config.yaml
d_model: 512
d_mlp: 2048
norm_place: "pre"
norm_eps: 1e-06
positions: "rope"
rope_base: 10000.0
init_std_qkv: 0.0275
lr_head: 0.00714
warmup_steps: 56
decay_shape: "linear"
train_tokens: 398600000
steps: 3042
Each number is 128 + 32 x the weight over the matrix's rms, rounded and kept within 0 to 255. Layers, rows and columns count from 0. Numbers have three digits each.

# layer 3 MLP down (transposed), 2048x512, rms 0.0897, rows 2017-2042, columns 0-127
066118149085103115150155031049130120084125128097125107089075122153176111144096064148124103152121133165132113095114072139164049127101165135216087132124086101137160163087134181184111162161144131155160169185199104196089075135085121088157134092131133182107142149156195151122144145085112138078093155123105041118072135099129076095098184099177089125110093143187141123079109128107134142215127
133160154145140124143101132116142134085106132110153131138130101153062116073143131123148087149170117112146132142160100173121165131103123141056072158135116091194183147101131155153149140172160133072093131131144151156121097143139097114113140147112093117121142115148139153096132149058157127137155127091090146125157120117158147143100139143113126123135132136155196118116098149103132162120106
164153139102135139150139139140129101150126129141167117138116128168096106100126145110129116114122097135111111200099129121115118174076126136178194124110157124145124042143124123086182141095136134128091096125149091112109117155119148133110128166076106128147186171180162154141197053124143143136153086152144094083134101172133174113123143182100145084070121123171146165109135150131127140145183
158120128099151149153119155210156139173155123116093165117139141123153095120087096188192091129118122071183122179083120111115118185060090147128105049124125134063113103163114123138125134120090137093151130117163151092141109139111118108135180137116173080111140097141128127152149090163149165088069138125118113154151162146119077052113140087096116088142127204117112147161184168118095102154100
116129156090157100140135094072107096162154132130124092095126131112156096083083146174158078116168097110124111084144103112106080148100087107135084131149170141130144085121148134131122094075149120118137087139103139202098135116142119156154117191177139086064097121196165203125133135163116092155134171169122125113148136100139193129112120117118169138068135154148126139086094119109170128099094
105169138133162165139139061130131158142143135137114127169172079097210127058088161114123091139143128126095170142105081115094130091177159140069086147098178099121127155104135069172114070133137110132076121146127137118104141098112051163080139119126076134113094144140102130151100082159150111185104129136099126133098146139146108133124048116126139212141106161126115114120075119146173134132094
122165114163086109089122091141094177160122122136089127147154133131154098114100181121157118031125165165120095105099160182114083123139116180163114016174099104127119124059157117124160103144160087137095108096112151117150163097102173130117095067075174130112097183114092127144074156133114140120155138133035181108087114139113065128120128142111175060150202098154084133145150129135075175132146
154137155176130165113120119062120167156095145145074152130131113162171131148113082092189082127062124141123136079127110179150068114160145167075078173160153148131092175120103077158179099124163128104118144149163158100113147106176147093133137158171150144161160142045094112080119094117130136177153105158144148155143124176072187135158157123145147159091155105147155087128137197173134133180103
122126134080158118115132157101123159031086139089100139086131064188200125167100141117081083145104099133116116119131143168129114080178115166146104137163129140136122157132110118114114191163160106112136172145149131102065184072167148094115135126134082124100142127155108150128122149138175162155177108171045071148203107159068135133152131188155192189151121189206120098189100113091133106144063
117156106113179179116174147099143206123164135085121085108140094184077166117141142151174051129192094155131106116109133096142088141161141147187134181122106094156075110096118099113158123162142140149084110112097128124085143107093181150139098135192091129090106135120118098115119101161176128118194067198108177095111087059140114148144118128092095095111104130144155138077119153167160180182149
110184083125117125101142116114129132077153127058093175155160105108141128118115117129125121081121060092147063082105111192061127150129094146131157138067131121156135148136083131127115102103074137150115111133134150142184113136117071142100152153090148125118072116091143130106153183106139140051109121100113084165149121155144101128075135053192097162134089146178086085113064140151135146091074
145131161129109159196097151091145145105150083132106090152113102179099178154100123162141030158138122110112159166155117142074072173103190067122153094075174160134158138094140112076192122128177124082121153104136071081144106155099080123174188111112193154138179111141041113061168138127136151150156090163119091142090123164119141097086168099238114118123109098171109128106150160154141169163136
157108181141144130092135165187124119149115148135116133072148119156119127115081143163107107162173149145165081058130080083123144144208178156154122150143153071142109093127130154135105222115145112034125111141110066090163097162104144103168148197094131122073131167112121143124088150102152121108095151203146122159102066108107108121128159123091108126194121171090168130141182162064126086115124
127204109092132119156104154155118154095121081084066115072138135125170137113157173081140093105111067114125118127141112132145117111117129153160146115171082135114142118131146136119153125150174077103126119111120140088116122087131086069098106154137145111099159159131117167131125113130134143078111153144148151062170154173103128061100121109092169163141153096114144089072119073102160107125135
123109145146107135123141167131129116082158142162137128115143166131065132119143116124152134187105114111107093121151106161117157107105130142146120133091127117192137141099110127099153066100199126101103128153105182129085149178128096130053122180130135130103073083095172106146146145092156135122089137122075119184116097151128139156108155074130061138117122131117172117156112110131151169140127
115089205164160179092131151154095120194085144136145110147123204209135156128146146144160119127178125131143101109087140112105080138114152127145095148131119118090105066119099137139144121125149135137170166110149127075133168088150090151166157084146131095139111154172054134107121125085155157147178153050114136093165083197107127152064156120220065101145122149098153144105032147083110143073042
067182150071079093142125146148167137108086141065145141150123145149102114096078157157156141181126162145151070134120068154147115132175114111119105117124133126163152147114096132139120156138151141141162083166122117122122116117117095135135194105128177121111109149119147124102139114104147099126142110128084109134145101142117181125106108142198122155065092114155133103142115127117106117117147
125153115203052133108126118153190080128094156185158109086111131163153148108145153084150119165087078089109076122103111127161194107157108152114169150105053174099137130121129152110118093081165162126164090174165128176136115089082098120177147104144181170111150134139001101105156099104059105103098159142158105104115092128131142065157148035184140113167138165169078117089161077185102126217127
172104155132124115135162081078103213058143114085104176118149145104136133123163143189171089151125085179105109072116163047090152155120156090108145080155143134157103133112162101148105090116097102073112128107167165114133100145177114041105175063168125121172154172172119070177122171159062072107189104165125143121102145113123137159127130062163117200165140112101141179131101094195168137173116
077139100131143131184141167127104077138157121131166100093084107117085119106163178140140086111201168107119129089136129092185121074064132108091215127070139125110135132086155142164097112055178095132114187108132142151085124129144188135177115116148050118091115139117060108126077133124145127112173183102125104152077140189138082100110149134139088122180094151094129081124126113137176120088088
161151097200144099174146199121139102163117139097187103097176161174168157151092142093165124123094121150149124096115147084115150112166140128111185170136171218137143184128129167104130139119104094132147084095180126078049187103142123126125116107166126123192080162137151118119141119124119075156176127112113046101092109183156103206128244179130117149107194107097096171132142119092142114137158
141094099137139186124176139112127159161095179089131125131225118178133099148095112162149132198173089145076105167082189133136145160178149130121178121144115191154128095156105081099152150147148112162145116202172106144127166164105137134111064135207118127170138165198144144065121159143218114121079099126097133089128118114161150099159130154172111133158084155137113050119121099108116094161131
131118068094085162103138134124125133089119117111129101116120103121147117076112100169172142155120132074159107115121068124075133110122085110075140122130105131096089110115150090087100114128148125085090195130116099133079099139173123125116117131061101121040152135091080145156113045121107173134115118155122119143171169129086112132113108232175104114040136087055152137146084061071108115114112
088087137156100123135122126069114133131065137100143091167196086118129079118199074093117117117170109053114089093114057140112134100101188156125094102091151149112155137085122117151117124102119092111089117125121137160163195184176127112115121180163107118144131138119159108135100124100151121078127160130059136124135114123195096232121088109207131181096145129109126140094160105084184124184133
219055154117099103171103123149141075108150060164116176154131122124090087125114111131197103117102117120140115103125108151166135113035129163139098138125091132200062114100077108145112094131088135087142200122054111132100148135176103117099121094138151143102141181126139146108132139137147122164108201135108096171151136136165139135140101129097169130088130094218115126143100127097169079090093
175114123151175182062113122147123109094143135141128178147116100140162102122120138143061133087104147136079125178142137154175164108121159195168122140085142097128173110161157117142207100136141160131159135110082149113152151173182123119136137138156123118178148142116114139156065073094159200128076129116106119148113111152102109137137096159093162095103129149146113115092121131127085019070074
# layer 3 MLP up, 2048x512, rms 0.0989, rows 2018-2042, columns 0-127
129126140153124158142137129130154172122119134106119132116101159115145112078142138150117162089106144135123180105137108129088159114153114112131144170133157123144102107145117134152130132162114112098121096103145146115142119095156142114160151134177144111103111099098147173120073145122152101114136191160122142118158122163140120115136161150128159126108112139084093135107100170093104159111131
120120164084109142164107143185143126107121139195177064141159112128083103186170119121079146162140139067095177149106146115127138170118142123148150133108132137075133139159085105142159166141137120069136161088122161130193131077159152080126151126112102160107159107107091128137138135098144151125206105158133143147073086097184166143083152138128146104111123154097107172158093104102051118113136
077150091116123140052145138181064152128156170135091167171136187105105155118205142148152109129124116107132156119093146143151082149109094128095094125121212086113113087119160103086121139107101130164125106108086130116088216111143136158130136139129136093179175095095088136120128125060180130161130146121175126147131133141080163149100128127052141119115088129069189136082145145127087175159170
135148045148085153173120102099122111200097124087179129199159135088186140120109159104147134110081122070061139078091152114140133152159075112153149106088108136115085149135132167106123103182155135159103121078145155112110194130096165164173110128143151120102134112136039162146154063135132175139175069080103145104122187169164137080097102100146113161086167185128138146183112126175103118158156
124163117132145082088132124095126115205105135097106130108133120104113133102089119062125180109197154083113175184115171118150146137114080136101123169145111149109083167130138143167151072196174129131153159075153031120136155097104074133192130147095092169134158189137104115134109125134115141180104128127133123182111136180130094082099167089105160136106086217124114175104052108186114120145138
140154074086138162122114155172063156060168134099106165104149133124121171129137085107114108171167145130160136160120166136111144104101153140133135088078124130136121088109100174084124159148104143122090137138112120152092122082148145149121131105130147158080178163156139177155117142110095158137138152109136117117098140123128068076108104216136141153120109100052095135129103125126147154146110
208107112086162130183069164064128118114130154095114169194147203058073063113139116120153082164114153121181129116131109184122105150130063166149172084123094126164150118092113113126167102168109113097142154109170118138153097129175156179121185153140141147178108174070079116098145162062086139147061110115148160117102129116121167115135146200105090140137176179166074102124117143152092141094214
130078188136148084103158134110148105157124110124126140150139183102130122162112144111135145107074118112128151171093183255092097129151073176077188138167157143134168150118110155133110098164133090146199131105106126157128152105096141148062174108124068114102078161135118136117129159087107155088146171091131098162073144148109137195055145119026149134110100128134118138094132095138109169080135
175111123142106084071094151129087173125147107171084152092140092149060138114131113102163215175093107116058129136107055113242088116246135125144131158080111161057137120161120196144124107161200139095120106086119126180094109071125117116098111183144147133136125138160150084082086110158131109116173123131149153135145119109151079103110152143177158033124144139169110161100129125150205167112113
069183144104128139134199133137145150085150103158139107135116103141089180120158100095117109082129101110113163088092142095134076130091150117166082149104123105114116145107123127088174140107104129104113170202143117168155135159133063129157141141132119146106168093141102124169080156130147131048133129080161165115089110123126150126104133080120138166168106108178124102185091147131134155089167
099150133095105148051097123111123143124117094098081145152112090121168190124106109150095117114113129131094142132037174096117151107161150128097177148098149149188093123189166120134125120119116117074132209128139118122180154122155131143077130141147082128141111129068122128063125157186102115139157127083165130106151134109140119132145079087188132148109057140123125119107115134153042063143101
128139199119178146089148163126159132167058151117127135109170141129141172101136129122165092064127141095071102111174109045160166105134121107142135077133138178149138144159176155104078224090126136140081142126137113132153091077180102102136128117111178145133190188100115101152183105141121125167151150150172113154115102143132133075097147150099112132100081088109134081104109152142125132117203
158203115152130167165101032153106109046135068123146042141175185104154114161157119130171155136125098124111167112193174082163126126105164145151125169081140140197147152172176126111109156103180102169123140071088137123182127191122120101181124103149177156156142122160143112173171148097125089115125096134194197085112151098132126115083120173140127175137216081117196119082126067136131118127166
149089141159097116098183201113154105150149152133072124155106136118078125137111117098150138127085109151112138123141159154175139106127180156114104152156144116140110129129177101123144144142151095123061117161115148154137067119092112100128118119093131149088156118158130101131144092066161161137130158117162085150131192162102124111123100127084082150157136103164115082164114109125220154139114
118109170156100112112154160115127127148058130086130082142140157115098160084144054118045185162130134102118075115032213149090085128121134067123147131147090113116059156079134154133109103132158086185114130179146069168161108157089123158209100097160212103164139085178107118136048139161111129184161099155146092058156168151155139160115077169067119179042121088117168130166126140103148145123149
105167136098142124118137137178122106120038174132143117148155061189125109098131134146118093160109139123121143088116125185110154170165113082095132135153122118104123115156131109111177137126123178151103154159097104103110100131133149170118140083111108143121143113100101110142133126089089123113121104128146149107139142164103148109179129123140156100112123090100124168092152144120126120086149
122121145140092146132129098165140110155107165173109176123160177145144158096084183132099129118158102158139094186160153140173130111128076107100181124084071059123148108057092155165154146078186176139164195079094117123128134165092097135160095222199151124127104100115050165189167102114082120056056131140156105104115149099111127096091120131093078110135113122190133154127123116119150152132147
167069152041100117096138074111089125077147117099162166092117145089131121138152137092131047231069130102161125123123146123138102135087122092161168069185093111124093122126142027192105136109179117156148103097118183074162158101162148127129134096145109119154126164171109127103112187114075169087139172113178102192130198149157125145138095104150099212204119098162107134118119089134099074166125
150108150154205115063159173229086100152128183204199172136100110141104110147089132119176135145153108082055054151124063114152148194126206073128169132127159095140138136096209105090154117071124098205069190095142073146124145117116116161129133162136079088137108085117106099074171153129072130151125180156158182145050170203099099126117105165178135075110141095137131161108125067121108142101102
105139080176146084114098168060174201093109176163234105098100193080125113136123095104134072144229160094107163125108197121089103144150158071112064162121088105129102172126201170107098180103168133156064091136098200136126181101113097137072102155132102061097051108136086112145112093154157104174163185164117115094093113118093111132158134138140123131121152169158151105096123097152139061093093
133116098110150135127125112120098153139117152119074130117122171085126082177141128176123130107149125087156110169074205112171069108150135121123135097142078121126123108146157140148081099143112109121157113107070077147138124110087136098174153178110130121166190096166151178115141145135094063120172104199095104081049137141138117137104124133165177123155158164106118137080165155119106113093115
145150078154130093119131132097159083145193095143124120135157174095136137176140136135135161129231182147137151187117150099173115132145167129081125087100103085146108041097100106132124103113165212142062135096087154148150109140133132155098097144133119112080078213153072160167105129138153175157109116120158150155147119137134115142165129182068117121130152155134125125105105085139089099134126
179135160189098161146089105146174096127134138122164119152191139162177091161104107075136181194132125126110136144101107163111096164206112122088143133151173125125137152108128138101153114095147147188071190216125079167114138130066107132150134146149160116163155160134135135076220184175067133150099103119172091171159182059134076133077107102175135168060098072082139229070104120113179086142184
136114093158107152144048126138170075156138128085164174137130147178161178096128116122131112163149149095086107121208108082170140126152111046119159106101104122074127132096084092126113086129111119182095065167144138175160126139200097113112089155048139109126188159115139115079098148150080149125118150117158156150123136174057103104139097132151161123110091095107110106135045093150092132102119
134150074174122129059088169142149096135193164150085055127124161115099101110146151104208075141090138096169085150155153132113151093077131148169127128191119131124161099117137164088148196137141089159115112146104170140135098119144135164147144096071116149121175123127142136153065120135124119129120059123160177159160195140112184131132118159110026102159068168105150164121093184143107081117160